Part of a small language model's weights: MLP 448 SwiGLU, biases on query, key and value.
Each number is 500 + 50 x the weight over its row's rms, rounded and kept within 0 to 999. Layers, rows and columns count from 0. Numbers have three digits each. The size before them is the row's rms in percent of the matrix's.

# layer 2 MLP up, 448x160, rms 0.0718, rows 274-331, columns 0-79
104:578542514533507576488434454556449430471478541489522441521510421581523442532450542529507452559509492521498530483412482465524572366530537480589484428445539484480481498550525466434454502512509423452482507594536491517494464448498486449510631493
093:485546451583503449456520452427533541507481390591580361462430485472586489466534510452559502590435446497365493432477493550516575516544506495421493460517471532508559399540523437481533539426440532518470483441484539552617485502514448529435499494
097:522546472430441525435485445432472439505510617510531541553496432459545502591518494526615421568614503435522534583563452539452493491480449397456513479587470396481461544565450562446493571532541532499451497436520498456558463571530569518580417490
103:612531576414444564450506550543503498375505501520432503493465463505479484462555551456547491623511541532448473543533523410451531487514499460355476440494507390559516510551506513524479392542519529431413482560512582509576497524547516472493487500
106:536457505526490473543478490456518523566555542433414410510641449513508478511552456500446482452391540442483503426507494531491434485450508545501415480449491498398430592479550504507483534526483480588396599503459558437513496519566592495447577565
094:514472496567463472449435509573433490484451474531484465421573494626434478512487576497523443572495496602491553552511489440565550527589524434482465452502526486536452440423609503505449479448515432499444485471520504513488463532554535542491525436
105:591479508547635518509522517560455495432447475576467535494531534484510548571454513508481513477407587458486475523489471413521498477432499497487488520498449624478421439540472597466494460518471539494464506545482523506525458462475461539482487491
104:406529587538553496517428531559470618467521461489496450501510422527522531508436478486450359545533558539483509405482469603555503478445551465466544492491555483481625469536432433530505474488440537445463552570570502563540398520536454449474584484
096:447567498434507519566526524446544569484631384463448472583480623466466504507626507529554501526538443553542476473541536511421489500538494499483576589539539549571505524518417497537448537478393558556460565499405476379510518391495517469454441458
100:561488422566566369493470492498506475462482466549446515545487481495521466518497491581397561506519569426471419457368494501483483509559544423531458511494488509547509530481557490448546477491475494523512539587547444586497545598522550575520615515
108:446481464468470518431499446524504521441374474449437337489580474504535520568505574527435473508427452494508456472454478502525436579512561520514417550368496476561530500511571575447504499514487437500393465483442404583526570449519414554509554534
107:438497410535598507561563479515449487522532528412497475425576499572449528477498572505490525426488634553602535535483507505551498497541561499529407407460571543419369544464546498498434437506539536509533439436537541465418561531490484555472521533
102:502514577520458439436446413508524540468496499513524503474537473547455528543550468523459524607424522505467501509499503613560538605473532510468437512491536412517474466476445466521495517517509499515407481591510529586508486423527559485493503498
101:522535531465445463441422447487445494614463504535508591544471396470454476500539446522512491488454471498554506525663472451562517505501508502478451434520605572465415514488540485460443486497485500458568545538478441563533533511465544451382505524
100:392488524482441561527396552577537540452508485461509495486468503526509497521440446564499499527562386575480526561467490424522415527571564457447513461466517430516558487583410515489606436580525563446485534556551463478456581498400554462537557554
098:481491447473539541523549522529575540558497479516470581450545422464494512503538456562554477540445549425546436481474513445447551497496498440472458546491483581487412522464504440604541601475414478455497579556442494449483557508551508392483457422
098:530589508512452527489528540600565424541507480523472521413489476601476506452402561487415514497462416538493544471540485514538479477509537491437461441438469556406479515546498393516444544455514478532470388515500520503502541452547549435501542578
092:527313531522595398529468511481503496492431560431492489523474499516530492482566516466465534531580579423456429552445466498524556450479513570501422470464522429513621539515412597450550519461514505550406592465478518479506412562520492546558531583
094:458470491506457484519407464491444504505539444520505483541510460526538496459541555546407490501477564479534541552537401538495442492463483527458488441500422514473538594477563595474456441480433523501513475510535491480480613605461385523418544540
099:488568452491398419522517506487556365497476551519511462567500572501459536446524429424508535470525452485574495494620528470426548508485488451502493470515393536531508454486544514593453491483520511482427437502486493483509530486664522617543505618
097:506551466529533508560517464517484481402577546564499492442552554555497451432519500391565449496525541464492495497603455463376490487425524483528485539488507475530498499504529522448535483534460459554558498510512532539473535527431476544497496440
101:492535479459481429586533502540487463535527564513513444524456465539616418540525467576379394520512585538548506527488607553479590471502545482510504549448459480476470551538466482560465466544414562487437380591437506544473513634423583499415557392
097:590494488598500482484503502500505509483464418505477486558531538490551446518518466555499435396506561479477547507382486455624534538489542537528468536529530478461495403512457423505473490483498515530566419451534458493521480522515531602484537506
092:482520574415472487501533538384448511492490519525545437549604498558412452525565544380482411490585449547595525510499427434477562494523448523531450595502507453493483571461521505510446522566453516546462561542489466421387524557498489534466491516
103:474487445474461492494504486466552470469521439576555540550438586527453457503448464491528596555492554433516462404528619523463464505518488486505468574679485474520432509507503421344478553501468488509518542493544484538491494501516554532464400449
100:516550522468517511496512424443491517552539527479546432458379533530425497477550470497443432522504481504486507521581445467489603510493493491500528437421534521517524525510551549505483434511559549537486513614521418540532474568429492511496513588
097:515515458580496472469565446514424594532600540383443472459554486461442492499563511482516479575503484467461566495575547550513453500506514505564481488479399581467447419522436436507513406516456496435492431532567473511452480544381583507542476414
108:536506493517452456524553494497470509470445544508575510527503539566521494409450470486526465486568500398509474513527516483465503534574488448475534515378516524471503457412412527427515512547467593437580488510478539513364513530451616465532532509
100:452459481550491453465484509571562556535474432499496537493530562562589535525563382618453484497420512444438492513466532517484462524559473561454496504537445466391514553590501543423599492461545423519436446445486480518429464430516477405522501551
102:569489443505511553401454518482505440554459441410531624419428537443432489468450517460543529402500549523494541495549534524500476545529483482482572551511446563519506377565568502525458477456393520529523459421418500693501584451512562470446485545
100:426501451513551550409597480520463545462531543536457516460535484464577488498422511480419550489375464512481525492538526518496597584519532428588504413463522484350456509494475512368516558484552539494519573458469512541512417412450553538452487498
095:508527570547472553549408489518569413494502552575524592443572402497426489467646540438387472382485490429569531457505555484585508587601501593498520541451469454519432522441447443452506540511454554481489479486440496479505501469588572520476467641
107:555483453503555504483456546503452477601512454540449495451541530461574488486473443429522513557550551571517501566574441479422480551446538497550545581367512544526494488484419580531507448438570549478534573457428637475438499483497502597437467558
103:427604476463479579515440529496561411458493495620418562468542496468499587534534528589543454566467544491498544485449508446495542391462585548502499536570601481433405548555467498506566572468481457516515498503549466431534479580506489591487550529
098:520507472441515632408505527538476515398495508478528516477450448533440425451421491465504524467576464406526508420520542520464514531543525466447422398491483594490400519541563512492489506498542621498546542515464482489565529490452513477399440484
101:562345591502482444569530512495449467507466448484520554497465520557424512582465566535515470467499472516457495599531489496469515471494408525501496494565524541520520489488530467453482427613564537602619656536502502468475483395445542526548466413
093:483473472451478441455508446456437451497478437580421552487511508419526421508621504401509532508509560420411553479451445517560490466573555511463514499469562429495572503546486481550499498501545492536447500452458534463643465504534506522535546572
097:550476613464458500492527544516570521428505557437564593614482524545420449445531552523482555515492348511506520371462408507492526521421445552563471516458454510526500440430588527516470497496478441514517485616502451591461414551516456558417463530
102:543548465434504412576457435555421442535613487480518478524460498497479423498503497493490508460457556491445519529529498551366557470624528569466587444546464578575490461595469470479484479473562488557465560484453514409581533502479516461594485497
095:461532528533439487505436470479529543541550466415549417528582406510465400536442474493431505415584520531523558501502509461519518425478526411536486509593427414518555401469593422420553585479538459554525452548419529507455568448529482491549490459
097:461497456507445456490492391488546406462521441521570501401431493473544454443480447488372558449497577483493450408525576579503532515434429489420579488514510480567512466527503503470546408458433436555415507506495489492513520434535577512600559513
094:510460456551541530533426442434508524498539584448374502514511550542472466498394487559548511500521507525536478564497480463452463478558532430377583588577519576472536488557512437592502538481600543568496544523501510498562427389552509534377557517
109:548494501596506534416569543587521479459529357482526552540516442427469480558496503528505413559557543447531489440456434514549476486482560561469502441503461405528480465450484538524524471560515453541599515412621496486506394611524552470508394524
100:542464473526456554588539482527426562423427524540464467498497570485480609453470436423602526462431484536543499535499435483454486439563507468521587483507451495471423531463532548457454458443556466439527479551530549517469525510508476520440539480
099:385591483572487486507586509544473603434595509559504529602542549435480525537510441534480494502486492441612517462534521491545511486435536444495594646466535474498449530502427517556426446565477519419523482436520494527509477459443442498567527421
106:538482492516605528593470455594524386461428557530442448520511483504462570492502508523487458502484479541551451536475505460514510501480420427428459424452679556479482454576452448481470413475444479493465581504446436488555526558488440519492486509
100:458508471455506537531483462602540580504505551514511402511503479464450506418467481504440433480447541423581494459421535473516446614497573518490374579415540524463507490514570488461514602427502499390555442482562492572536582482457495493387511468
103:565386447520418476569398486519493495526451451483469533488425511399475545503514459532580480574539454550570505568556533482610407507499465504511491514533515490539479427510543526600460499453490455427422485595540560507589536496528503447518545567
099:482467457475406506513499483533532559558553521529512444487523515546620434585410491490486453532475530442542568468417463466442472552555537472552467531550516400403562496548441466548430593532539383492433502539536481492410518507554499399456454534
105:527570404579590495470528531417439476634556489556418447481452542496507583509538478451514490567407583494474493507487369508564512481509557490607409464494444509516462464545499473501453426477454536462510448522509488497569510534466528582488523517
096:414449478446603497497414436494530458479463455452491456477566529490529561527522502489485591501460465479457503558456444468520534501614519575488527492528546438481530522437492476476503556508468477443462573480484447576476486488546513497468485581
095:533466586415529458551480506555477458448518538483496501527570435436558479513496523454481552447510539500501462460494474533482615446509463519550447487464560500516448495486520479383486535451445571407599452527563478536464465492427469580481484404
096:510558402535429532424499587424427500558614507491450516493481487410553485506418443398444620501508493527510425407580484472488432536517486585514544442447552506584504516432500493516586568556520482551545392525484641532466463436541532531590542419
101:441527549430520562510478470485472512527428443445453455531528446541500487468532561542490546433611513512548468510500437411526572491517469524470600542481422551431431512462418501490558576534481500404480493478421491534531462530547541486566535544
100:444567482505485525496427507483534467522517553474439382542464447427415502519443480464535496458549488447513483379534581562543426514455475471473536499441493517547421425533538522559492506519552455506486468568527609522439490474490500499406483609
101:577525646463488424631540478460485537503457504469511522532487574474459424484529497517559539391556541502526578436448531520412478400482498494542547593538445612472495551429534562481530495507527610513559542448589540438471516474476517501557465486
106:511401457566523473589500560513511534556521495500547427458510455493449510504534520470550570525468515454471437577514443527397476498491407451419504490529515502485496456555583505529523431476614500476476495488510603492511519395502493579501603590
094:485415454488363585470484506620456493331451564493536480496478475507547568560472484468534527440417479593494496540549498515579585583530535425468514462498458570513529549518461559549455558484509401546428544526391557430512493579545456520487501538
# layer 2 MLP down (transposed), 448x160, rms 0.0664, rows 274-331, columns 0-79
105:511574411426545486420574502450533425545417534472458563502577528404483601507470499565432540443419575513453391557530588535543411551449521459568533471567484440505477549490452517539414555445450541466466473383480449491515516583473597456482492538
094:509458557555559567434545547500489576494441456547487589539520464587447486508480497593474465464505472458501429440523529505426610505419508514479573453484443511582501566438500508458639486593489520485491478412551416459502395551518478432470454499
100:459452475418484482478523603469405585505473535484455515406497543593457549545502455508472380433503441443564472554589534435532530546543486477447531429502455520470565449503501531583529601430575432451538489487499492466549536564522470423576553451
102:515584559622532492421520549534495500517545482577542545469544393412565507557523435504404517539457515519425462444530480495506473379497468450463517512597468483449476507492501509557528532485543493488428491607540468504535410364461519462437424481
108:501400561513516440472561392526548562490435497531563501483467504476477514507529525550481468503398457465442490464423512533433497528489476553528507514532419478500465621475474515488531501435491489558447546501450501496481538493488492505437482702
098:474507477592586475569489493538594521500465485496474377338494468501529491478419472555485540607478521550478509446484478535500497592411494532537557511378599542550555421520457438487347542499441504523543515559481480462514452481425413467546539490
106:489559389511594540431549444558542650488518479519526468530508586512549491390501520510442503370472461468465428513506450433500537496475530526495448490532473505581531537570414511434577481512524424467449535592571425516460467539636397505396514506
102:514530448439549532544549506492436452506522467377508518530601478446517422507491494484565541484480440479443451519568476488526534532578512550589518564460555492451493478502537462466473567393407449436468458565497540556560579599495477428491476508
099:492492533459458467468474446520423507504432500496559480505527516466456517587554454532453493600587375589482575512456431456505550471562423498490559393550527493496512493540532543521492494513471536405501466513534423443583522469468524490497512556
098:554428460548575489517506507492521536438518528530406511541539512469490481478573559510538457525531538406452585533466530444491458516475518494507483470539511472430465532466556500499366481462480413364519532563385562477513501539562472531590463438
111:485479397505584477403558408573468581447491547588529441456479478483550411427515444595533477542465457481494534476549400470525444570591503519552497551422498574491505497416520559505501511396509556528464509518473412568452505412470578538552587462
104:467496526543473483455497495503497561464507543541480545374535520523441437537496518472434415523550412514533587497481467505480518483473528491472418527590469471506482457501502571428527572516537502489407450533558517475574469585471518612427660502
105:526581511492481586460479479517485454486463513416503491554395401446506489449427441599480472551514421490549553451493426474418509527526667452538565475496515421493488431528446530587545512536437571504556457547501559513531502502460560608464578583
099:496605488548498452465558524518474457494506541559526479463599512516510424494485412513492472481506470534547421492598512508476550424407568569435486431489580497539463626549487516525501568571551396499570506556483568507513504403439518475473462406
100:506505526559518461473477522544503561449477496348420555513507513566428509588620437583495572493505588481543439568503580449511493517457400517436596520538535527553534487525489439428421426521512547477534501471527412490507463446541508507524448510
098:496481536577439502447515448442463503473517530509479568514442553476523503543517489517473520423500474593492511501465469556609487500440472470472481448469532536505508554452478577442515523617514440517502336464545557532485451496529447543440419540
099:402450526401431461500582529458480457491484396496549458415581650476568467491618456474441489447488552433563478522518561509530501558472516499427497505545553530493550466529532534574433513455501603504448475535505448517549432496482476506463435571
091:497461473530460456403456492507497559477528614483480450489467453533416537510452512498561423535417485523604517440497511450542489535521492462532607431500468518526432534455517500451573484511619437421565446561508576469473520459463505467467518520
097:530516465519558480466449468532534532466453448504528434385530492585564498463521470477469505561604590508581504478550527464402595485499597485439485532542525485486425448593530518576504494523511486482441516429513526528494462501430486547417526503
102:491486462520509641452581571498563552500547472522524559437476496521467460482471639509579502459507478525491441413474431460534478539468553533523508456451513497480499452499541525450602499596567528497565612493475481469539470410389542427552593436
096:544431562519617475478519521460534487485471445467465515400470473567587494504523493483542568505517499478516527427523527471484451619594555396530470596496401524543488482446458486510550446366427460493464525499439528509505402537449503479577608625
102:557440533513431507398582530483592492498489535517535632516491460479506474567510486495501483388448486462561464548502439438424427517462459476527505569500534588549436525398507517503450538386493474579463542414536526467541403481530587431580486468
097:521521517652528495470559450577469488526489576558468472469551497472432441526523427391492496553466531452452513540470439527559560417549519544516485528491544484621484439557569563522572489616515480496488527540514433591463488574582480380523528484
097:525416452517443540532463477513430476492426531399526540435473576563471432476485503429491479549564491492544523544507500451429449556461545549504454493506544481408567514505432517538479438390533491531478647418476573499465434575456581527546523517
101:485533449540373510435511445464515605613525464519555514520629506535498485584483548425496414500518360510528568430520472474485528422408469570415516534538545508467466465506479428559481439490451559519454422546484518593492562528473524575573572555
099:527409438419399405488474486512485519466528372460499470508500497490463526440602509485489559426530646563611409488543492584519568448536487465574435450496573475464491530462493499371410490516644503468417511488494528469420461531489448488446526538
098:502494519515461407463550379514462519520460542493474522540482572506447467493599556441526495476518459561467523536490435528627507547375545501546529483466402586531383496505521494510484494562491511498537520472556515528458524509414518500575477450
109:496484538525493505412493471463546546561507473526493459540511546501493387570539547592472518510607509503506527507448523507650377488470462494498555562496410465510609436483458434534452495383510498524456468506490495493517490572467497472471578570
097:552532469453498464604407480484504399487506472558460518404504439571440419494533523502504453482516502469540499461564522479604488501471474551425558466540537535544516429545522489467463530712481532517560574510495507548486461574514546500532505377
102:454526499443559468448551548530401507489459435476562445408575448517508441523494506465559461521493524483531557583533444476473547472456515460493513647515551477412469511526605490585429508449514439432629503518495578476551539406557499523558578556
100:524458502498415550506441443482496561516554531474479511557437525519545497376458492596484550523544510519539418494459529551552462536493545462427588517531459525581537519491480490608632504345516481554432414502554424474441492542479458507499471582
095:480491535497489560535519496596453499480462580513480488475561514518466528493476478449475408538424512533517559481532529470499501450583519536500492487576520412465501517505490514535575461420532547458537557525490395520501425449477514417480456485
103:465478530514470511499530446511572607517519503528403505442513466500400485447503450540540469479478419436479542402468456543558512432557533514444509469559523496490503532571500423448549573498465418541464414424444483577422445453537525402617577546
103:491426482534529453423501480442562510430480513479550488512600466506418506532544509554475516490473445514525523468493622528516486576565527514594510434459544534475473558501557520484611496337442486414482458412586385472518532500525551509423543597
098:523474489504524547402440534527476584457479566487464492544534512493511468507442467491587397578450563519514543506525515424526571594485521541443373486472586522514446554534519468486694477370510517491517505523466405458522556491551445454476526454
102:475446515562470466490438417466516566447547506450512537492446444483431440580440499474455444562507476483519512478551449521537540533580565376525476544487541502412447569489480512450553543546508528525504607536419392536531475532522470484473493471
096:500565441458461549509461492538539544554599575537502548517522530543432478452494473501542496510548551499489450438446545552544426489474475548464582453513468478430505550476561577556559487483476535548557430480517453457469439558455540462402475510
097:474557353506503515409601534480506479564500442498469534513610491514567430569468446524522437474486507513502450491538516439554474455567522488493529498477501533430535527516505446426619452421400561468483490506581457486482419420489520485506555555
103:479458527403479511564484533464556490595408534392496530529519446509521448468439522565528327552451521520591516511508480520567611460537412440480549513564509588520552456521458487499447451336535497476463537471480488520504603538525536504443547597
097:494459579461537429573495568448500466542482446590544493448494472467523523432565410453523419584536439554510449458503467538470588558426456496515533537471532568444468546501435452535344483443455507455459566547516477548532530540516505510425550590
099:584398475519489500569429511514487457563501463470498545577476498551497488465437540456587598479498447574487489551499516354487497478563453522571541508455487504473537518456541510532578476475569588485550521503476546498424510579461529397439560583
096:542458449415463573501490399409606555497504469466454505535478465422478527571529544516515507467485448488493536529510581588590527547490447501475434558571473452482542497490512484524541488528443548582484513425547476500431424527476618498504535499
108:487454553529571554451498517530539476501533487451509557491549522594526468477514571469503559570598535523458524537493498542521484388425526434518512491487410461523395434414601499544453519448489468509594500508490570481450478543478478513491437507
099:515495449497462453548502515469478497524413537520546515523498558503563517471624397497459469537540573507461463493488410476509431461381573459594467584530419501511471503506470464451357489474501509461467462396558383520507560469526453630595466550
100:517427547449503452453466525520513455491366561546531519531519516514473455414480597432523527481543447541486447524499475450452555443556506489534471502501537458571442531463526451443447553387549564574443515508501526406475537477442481506469490464
105:405478451517452587492425461530525468504462431472510490501475450505462536500499520470534473454463532461531476598536424523476518460543463509504516501450485478542466482522507445516562541338540493515528446454538494551654453476508575622451440549
098:526508583493504511467525551431458514462463534502478531467553523434492524481564454522569520458474460487463560534535475560355518395495577475544507426509486496576555472485467546551351498644519476473613435511508424479531426575500460535526549539
104:591451528519493481461436491478563498531556425487523592503467400531554607532436551494408564504422464518535446544628573473608424558500441403472437491418500500573545477432521526568535456404483556587512476480503498401455453526480553534526469508
101:470471507518445468477526460500479515471466550477487471543497450559573566574502522456455482471436531397483501475467516482502455594590544445482545477580453555516462512543477459454463495412432460498469571518614529435456494460485546474508542492
106:534506604526562593447541451529517493475554444524497422628450484519554478473489538505415475450573446497520557459494595458464520553533535471517453545401481467438573472438494475498502411474503434499504585494434498527500487414533446573521414484
099:527539513517575542413484489505478450498522531454467477512495515559459530470460535475538369511485545504448538480455538500475529595436589496458411461528592501531393514439515486473426501632576596539571502534481570475533496475551451425521529470
096:537554556407552390487423517490474485454481493497480454541502517609514477588504579509558503507501514448472544450511423400519554476555509422485451514510562436414485514540590587479423552543431498480570519501496493494482563558579501472353486465
095:488492585469435471473509475548521507529566500496489547591427543494558431413554547511505529582556468382569426476454463436444507530470487491571522481524411545511592537598509484536501510360491487438502571426523469449498490399437525544468535611
099:572542491560538619567498552495476429513490473506499444601510488483464460365446507503585544460487552499435536597538467469495628503495512556513394505513422419475376563448462493507507502522481568433563425535488512529449584455464561425437396558
097:507465518500572521468489498521583524494506491450544520555522418543460523565389459438547421529498471491518546409411529539492620552567516544411472513556425513524485500536519482519539500315472541585467470481467438509471486455575580443519559578
101:583532550548522497474568437473570470529447465489532511485503517450435516615475468457542500484515556482422473550511482485491468439500517465489502567488394542398525488494460644570482515566515493496559602517535593438556567451532512396491443411
107:562507488569448481494539480519458553495512545463524452533450523464515503463426552425425493516587562539464500507530525488538492473499620484464423455497510490472496492484557523456556498592441427493556557489456538438518502564456526522551424413
094:395517477460588537516528423549500519465441489519461539494448561492550600473471577452485440432402529495477567471422564582568582508421450476542492488511535497432465506470488445501501518440470489516529508579560521542473521506503603487425569436
# layer 2 MLP gate, 448x160, rms 0.0757, rows 275-331, columns 0-79
091:576474497459580497515491402451489430498554474477496534428391553470508471515577426502509465506446567517459559509536467501554507523500452550580362582532496507384489480538521530540477492483492500580462484570459397533387631404566566534429504549
095:432469456496468453523506549470471517507471513387577511539528550376502449388466559525493556539458468479501491453467518548409445494499505537533584523565468480594516548461487562516481460523540460508472554391423593516491493530645550565485503602
104:495470485507527510396424533598529520499538539554582471545374465511510546564564446474568464426497527439436479476603518479363503429548415509447474445527502450487552453440473522462451460499520520426504472471508484491609562476526535522487486450
102:594503496505477489590461577432478447577694476457516486507569565424504429569574548464476468451574522463474491538503533480467468509437568568559529491448517474473493470508498503482511440591448540472541558511530561432482501489512540533564494530
099:614531401425508487563481541421521496523504519511555494497434462592496524430521505563516503493456474509514560570448481513479517541535556578455479510490523435517512586497566446468470468484376459430516484490562552437430568453559431470495501493
100:510586474575496527546412606518481457493456460470569499550481535479527508605493525522483467476511464485549532533563443551464516505427539512439510552489443427545495402525479584527433475543599601513456595610406576522530440578549511444524440552
102:450509487529507579534382529551451501560542498438601439509506442543573482633561507519472508506473567404530546484591427477487478432482429550499547401421485523473511447420500522465496486494540500401565538527491587464564549480503531492455536498
098:514484498401516531483484517461456502577501532549540458413487541523495534556445514511504611449512492573532432469500536507441523457574462388499580365566459544446481591573552437521522496469528417503544515567500345569507474502546575475457540458
099:496469499556488454495498472444478478506505574507602507473464476388484558520518492466527537601427513614515482468453460531547612480533443611466475442453531486583560444584598469533535446504500414533459535484498491504434579469495524548454472436
102:488485482471480427496498528473596495533499509442512447561555616593498493541498539395510463463415479516534507486550441510443431490512512539466452520512468460574490504455470439501479426581490433394533407466455514493496480548564514488603498537
102:444580482422537498462518472528559433523516407500462457569488582384533445469483542444521597450468521431522576515550387489586569510374490456490510576495485509542557536523502463573464413544499493489548470564468497507525467497481547499520463485
103:540520495536471485516402434482457435464460479463518554457480576522458455548466458440553597459520606630486562539562427498412497462511532451486599577585497433519508518454431510447510546505503449507544489553474538521502434406468473489578476569
097:489485458468439570529516494541490539540621495384515505471547618490480517494502406394437488439505529439510516471432541492426515421553433508483504542520454514467434430446524431539497412569518508457454532499500529493430542582504487491540544490
101:516570501416567555443479537487493550529487510496541459531538575616471468463469516442496444467499450547495476507488535481483530391380574522554573517556471478619510542440494446541382492574589526497581414490561577541488420539520471523546456457
094:454563543398579530488499456491496436489516521472535445501564532543606437464543465474500504532490455472430427498417539524484440526501556561548487587541575537473563498468472476508516468601479580566493544363576406415548483541541537559463565487
099:372445533450516514411461475547543430531449472505489516523558550472460476524490463611449472412512487517556452402479518421570474485478523535483454490441501430564548447463494550567504441518559571579402441478522510480525473539494447472510468562
086:428469448485563567441493505471378477533441450609538534491496460492520561489571527494407489436480475483482485459488532468532544530478565540513546511568561450457554479598514499491554502367527547474525443497481510497558494534490453579525508587
098:489486551534480574508610502513489556506536559417509457476509528504365502458442497494447535494468482501482521532495372498541478466396482472548616404435492462493495524445561482552459554518415537495549520455504514559533539517472519425540473430
094:541527544519505589423333445579519497539453495530474463480567463554503410425562599584571538491521438374582467470463463454591489454459603481516576522390542506534549447502464546410538477467505577475474472464454491458555518457514442570560461481
097:531540523463471490519522500418530549512515596509445494496444518499504467444488561503496414453436507480484497516578567475469564481450559613512521565518470561554506394552544571466614523513467560499540603607444550514469481521603484550427533429
107:517532556520487523491558505504471567525361444522543438615550557507441459489545515551597550361541476460504486449450463398498540414500482421516477525572483497483500471492544421550498488515411476509583484537573590520530448446504399605561577509
096:476539455410514601492465490508550427489564508503559443485426488537519522479504451507571554503477470558492465432483536454507463628521535545501525490519390470464577559508407566484479417532635469592551469494528457519471492425447532590453454475
092:411460564471422445554575472538557499445501423427534480447429496510613499514533485484584525445525561512498423531488478491481437402431453461507548547536502542518510524471498525569436404473502484526556507401451589498605513539516481426541456498
101:537553536518537500522438468506450399451474493519453415496541496508516548465552444484457595552460492549450464597527578409468552426548467487441437475474517505584468562494494547418501573477577433536480462491545568470527483520546570447443619489
100:506459542551484479472457524526452381426507455526401459496490538516497561529592619493529542516462561486467487558554536563523548376539444447603487556542372387524536593584533592545483486501503525457433500500564544476443473444509449455441461522
093:536591497441475537398555483482528566553493543426478421486498467487411530565410530461503563456513602518554488435471446474426461563576533461482464534487546485516418602490564554535467559476528474520483511520512465421440514484608567450551514479
103:508532547588404537511492451439464531535528502467423489531455548442438457449557494568590446457609518497576518529432443524464450451483589539514622547470426510536585483510573617479540433560556491441607451452455500505416538508534510473521505529
108:511475519459454563607538453555474471509498465505518433446510423468577453528490569528525554440473474590536438411497416543499538469448469465456520551405594518517464539550610502472418512521394510476501538512412532451599514505514580585490520554
100:463488465493437412624582498520452432579505457526436395497594426544455519499520465467575528553462544477444500468475470462437560345604467436563538601513515506479488577493559516593481457446419511475428517472531545430496492419489474468600557486
101:437489530539510496505508496605509503496491470487510513459532509434494478628538558460465565474390478505458501514556498485391495405500499509609419488541537524487499556468499528535405572477479554555460463424471509441504434526483555480449509439
095:541494479575506469495521431506476482433487476559505457383512538450511503449515430547474613422590506533535553535530542402566474537437481454487462453530500490615382551622508468448475491506411491528568488601404546479514501427557490571490462604
106:487569623504490413526466524446518527439463535546558577536568557487503435520523407458567465442508461432469399499438492459519474549459466515570560435530490528490505502423504523509501516470494572502587473510431428522429413588468444457517417575
096:573557507499541461511504623465477415532488492519506470530501448460521486540500477547525501512583504420347538497466496568469577447386471556525545450455552466472485544563459448469425455630469427544613562483503585612528553525446523466557509435
103:503438514479478486509488682506540489409427452374584550463509558551485433440510500446529566410634508455498540504570520501420471487532443557497476490540497441560429530464545482511420508599477600483499472507516496577529551525428563493480476499
104:473377517529435511493410460485445551409496543498457545447431537459464451593509491451550513439463494492544518506543502500546449449525535521494392555472495455397458591483537512491551498506505479522515573516430570419506510490527484472542442449
099:567492497576563544526529567517513466484454454549470523577560532467457505485559487524454502490519533424530436427450487466585635535491500438506536390502523415593476425482541562473502484490472532434585555534527464522472495391516466589594499483
100:571514491420554506560556455498535519567442501494502530535541496446473507419476610374571514454440558456477537435358526531472473489437529408530500562408549462441537479540434408540527546454518415511434527567527571454499524521468512515506530498
107:573520479454423520447506491383461545499582509587497505557467527517543592530591590530578500517465471548509463574492524517416460494473543529477569557472434540561498535446569500491472544604459499541431475453481550376481490590419469478535466511
092:495530552470491433473494553483515423528519492447563433495532455544492475519510457516448548568473451489484486500497475482550479538444518516473522465553549388524593554573564446605478536527525406539428570501377480511489450409594467463518542509
103:527473565535449514374514476538450483486403439506475505481495467487438462430521546507460530534421522406565514537606408518558453492514541506552525424499555581545506428433391461515527516546500559528517545519488535400580529527505532586522392520
100:479553460476464501523486495564459412468514538536488553520525600479489456541433536497492457430523565553605474505562484423515562549500469531522483517557567453483453526444555485438406479544517508558504449503536479561436487484469465414573538409
100:483445478460496474515497539450585457594488458435492502547429621522429506507514456492559478460553483526525521485543567469441463481458532485502482547505522461445486551366452537553469566551457472466488604460471594458523572475527519497470554537
100:470585569538568502515482497438526492535558380496520540494528499474547472493550513516495564419493508535460509524491521450501430518491574405455470447583462555504430458577468472476469481474545565526591439453460570505550556512443549441460567464
098:409483561450531431517475485378509537452544506511440480511559434506429512562453415628540459538576488500537607484447560396444442533498516415515616509453436522515492487511560479518566487490558472555541471424482469529477542442508462532549622533
100:551460486435538538537527481535529526465512506439478484548534428455510524426474510421433469456453400554498566454525560446547582543478459426552486540521472607544461582413553538554395450533486555495574542553524434474488595532508447487535606527
092:521511501459426406449495462511487467514456534507487572467492447535505539563493574503537531548557491476467449555600502539512530452573480529497621452500564513341468446485432487522612405541463610512478539570468436505473458534602457484538523600
101:532500461581555453552552463536491533519443506490559540481532522543511425385467477466607470437534576469539482626503417395466466506462462455437496566465481388500475566531484523554520559517563472559437524483547640514536509472474496527593571619
109:499494496408485534547538511506539525563522552481553487535557469596507493542500484530458488456557510419508438514459465396487464545545487501538569516448492514416457552493418491556496535565460558467552542517519507479449575592525548455508530479
103:481550506491457497482518509431433510442437529472514517503500481496520463499463464544514459510541633549552445523514562513545450533521506518493565494423534496578478527476526447531439504479536418539487597518496483435474448489463516586561416473
098:484539424557475515456466463511480474443496546611455479429444517418532465439499513524481482490513486526508463486527533509471521577461541482494562494570531524541451421558523411500566574520492519583604422510426526570549625490582545456476522569
105:457518468486517501541494520418520441504547543542428509523564567589446517456474497535569486445477409605490510527530450456525474491546437536487651431594503418555514561466609507530532502594529454491540511545441551549433507522548431483464457518
092:472490457474466604405472483563542517597538466576467578508430513516553501511549567538474502516480509364469501499504452425518501488464561462492586486508444507557613524620479523557567509484506565538526505453591514474395540486510548476479493489
097:558579485381568502476451492519549447516478538584465457505476501478469422545461499519535500493444491448412452548526491444444519519506505524406487490501473439531510464506496412488468426479554452480542454580522523448541524426452478428515480522
105:459596506479518537509480440486439437478565549511457417569511504498429493522478488481443492397634529477446474479423449489468470524518486489446614412475538478458511453535473494416498480588507536541553482530527510536468501453535608482499529513
095:341461496558443491509535568525491451576501502397628524517497499545554496481419485552522524517400475440486516480490441498540547447538418520524518517475420429484456649469594466526447554555499515506461489462424526421533482555488497446464467470
112:439552468474558409550512436526447580470512494487486548463518515576528565406425476469444423503552501515531500546553516490395510413532553459519607508567409555559441475555533538438562429529452517371521495460567533468526526559476425516474534489
093:537465509452469459535520508614477568504514474475500503478520458549540588511443531541529592578519544504537549512569490548566504542494430462566522543464412512475483491368412495600526545528459576460572538517403489481504524529478488520528461540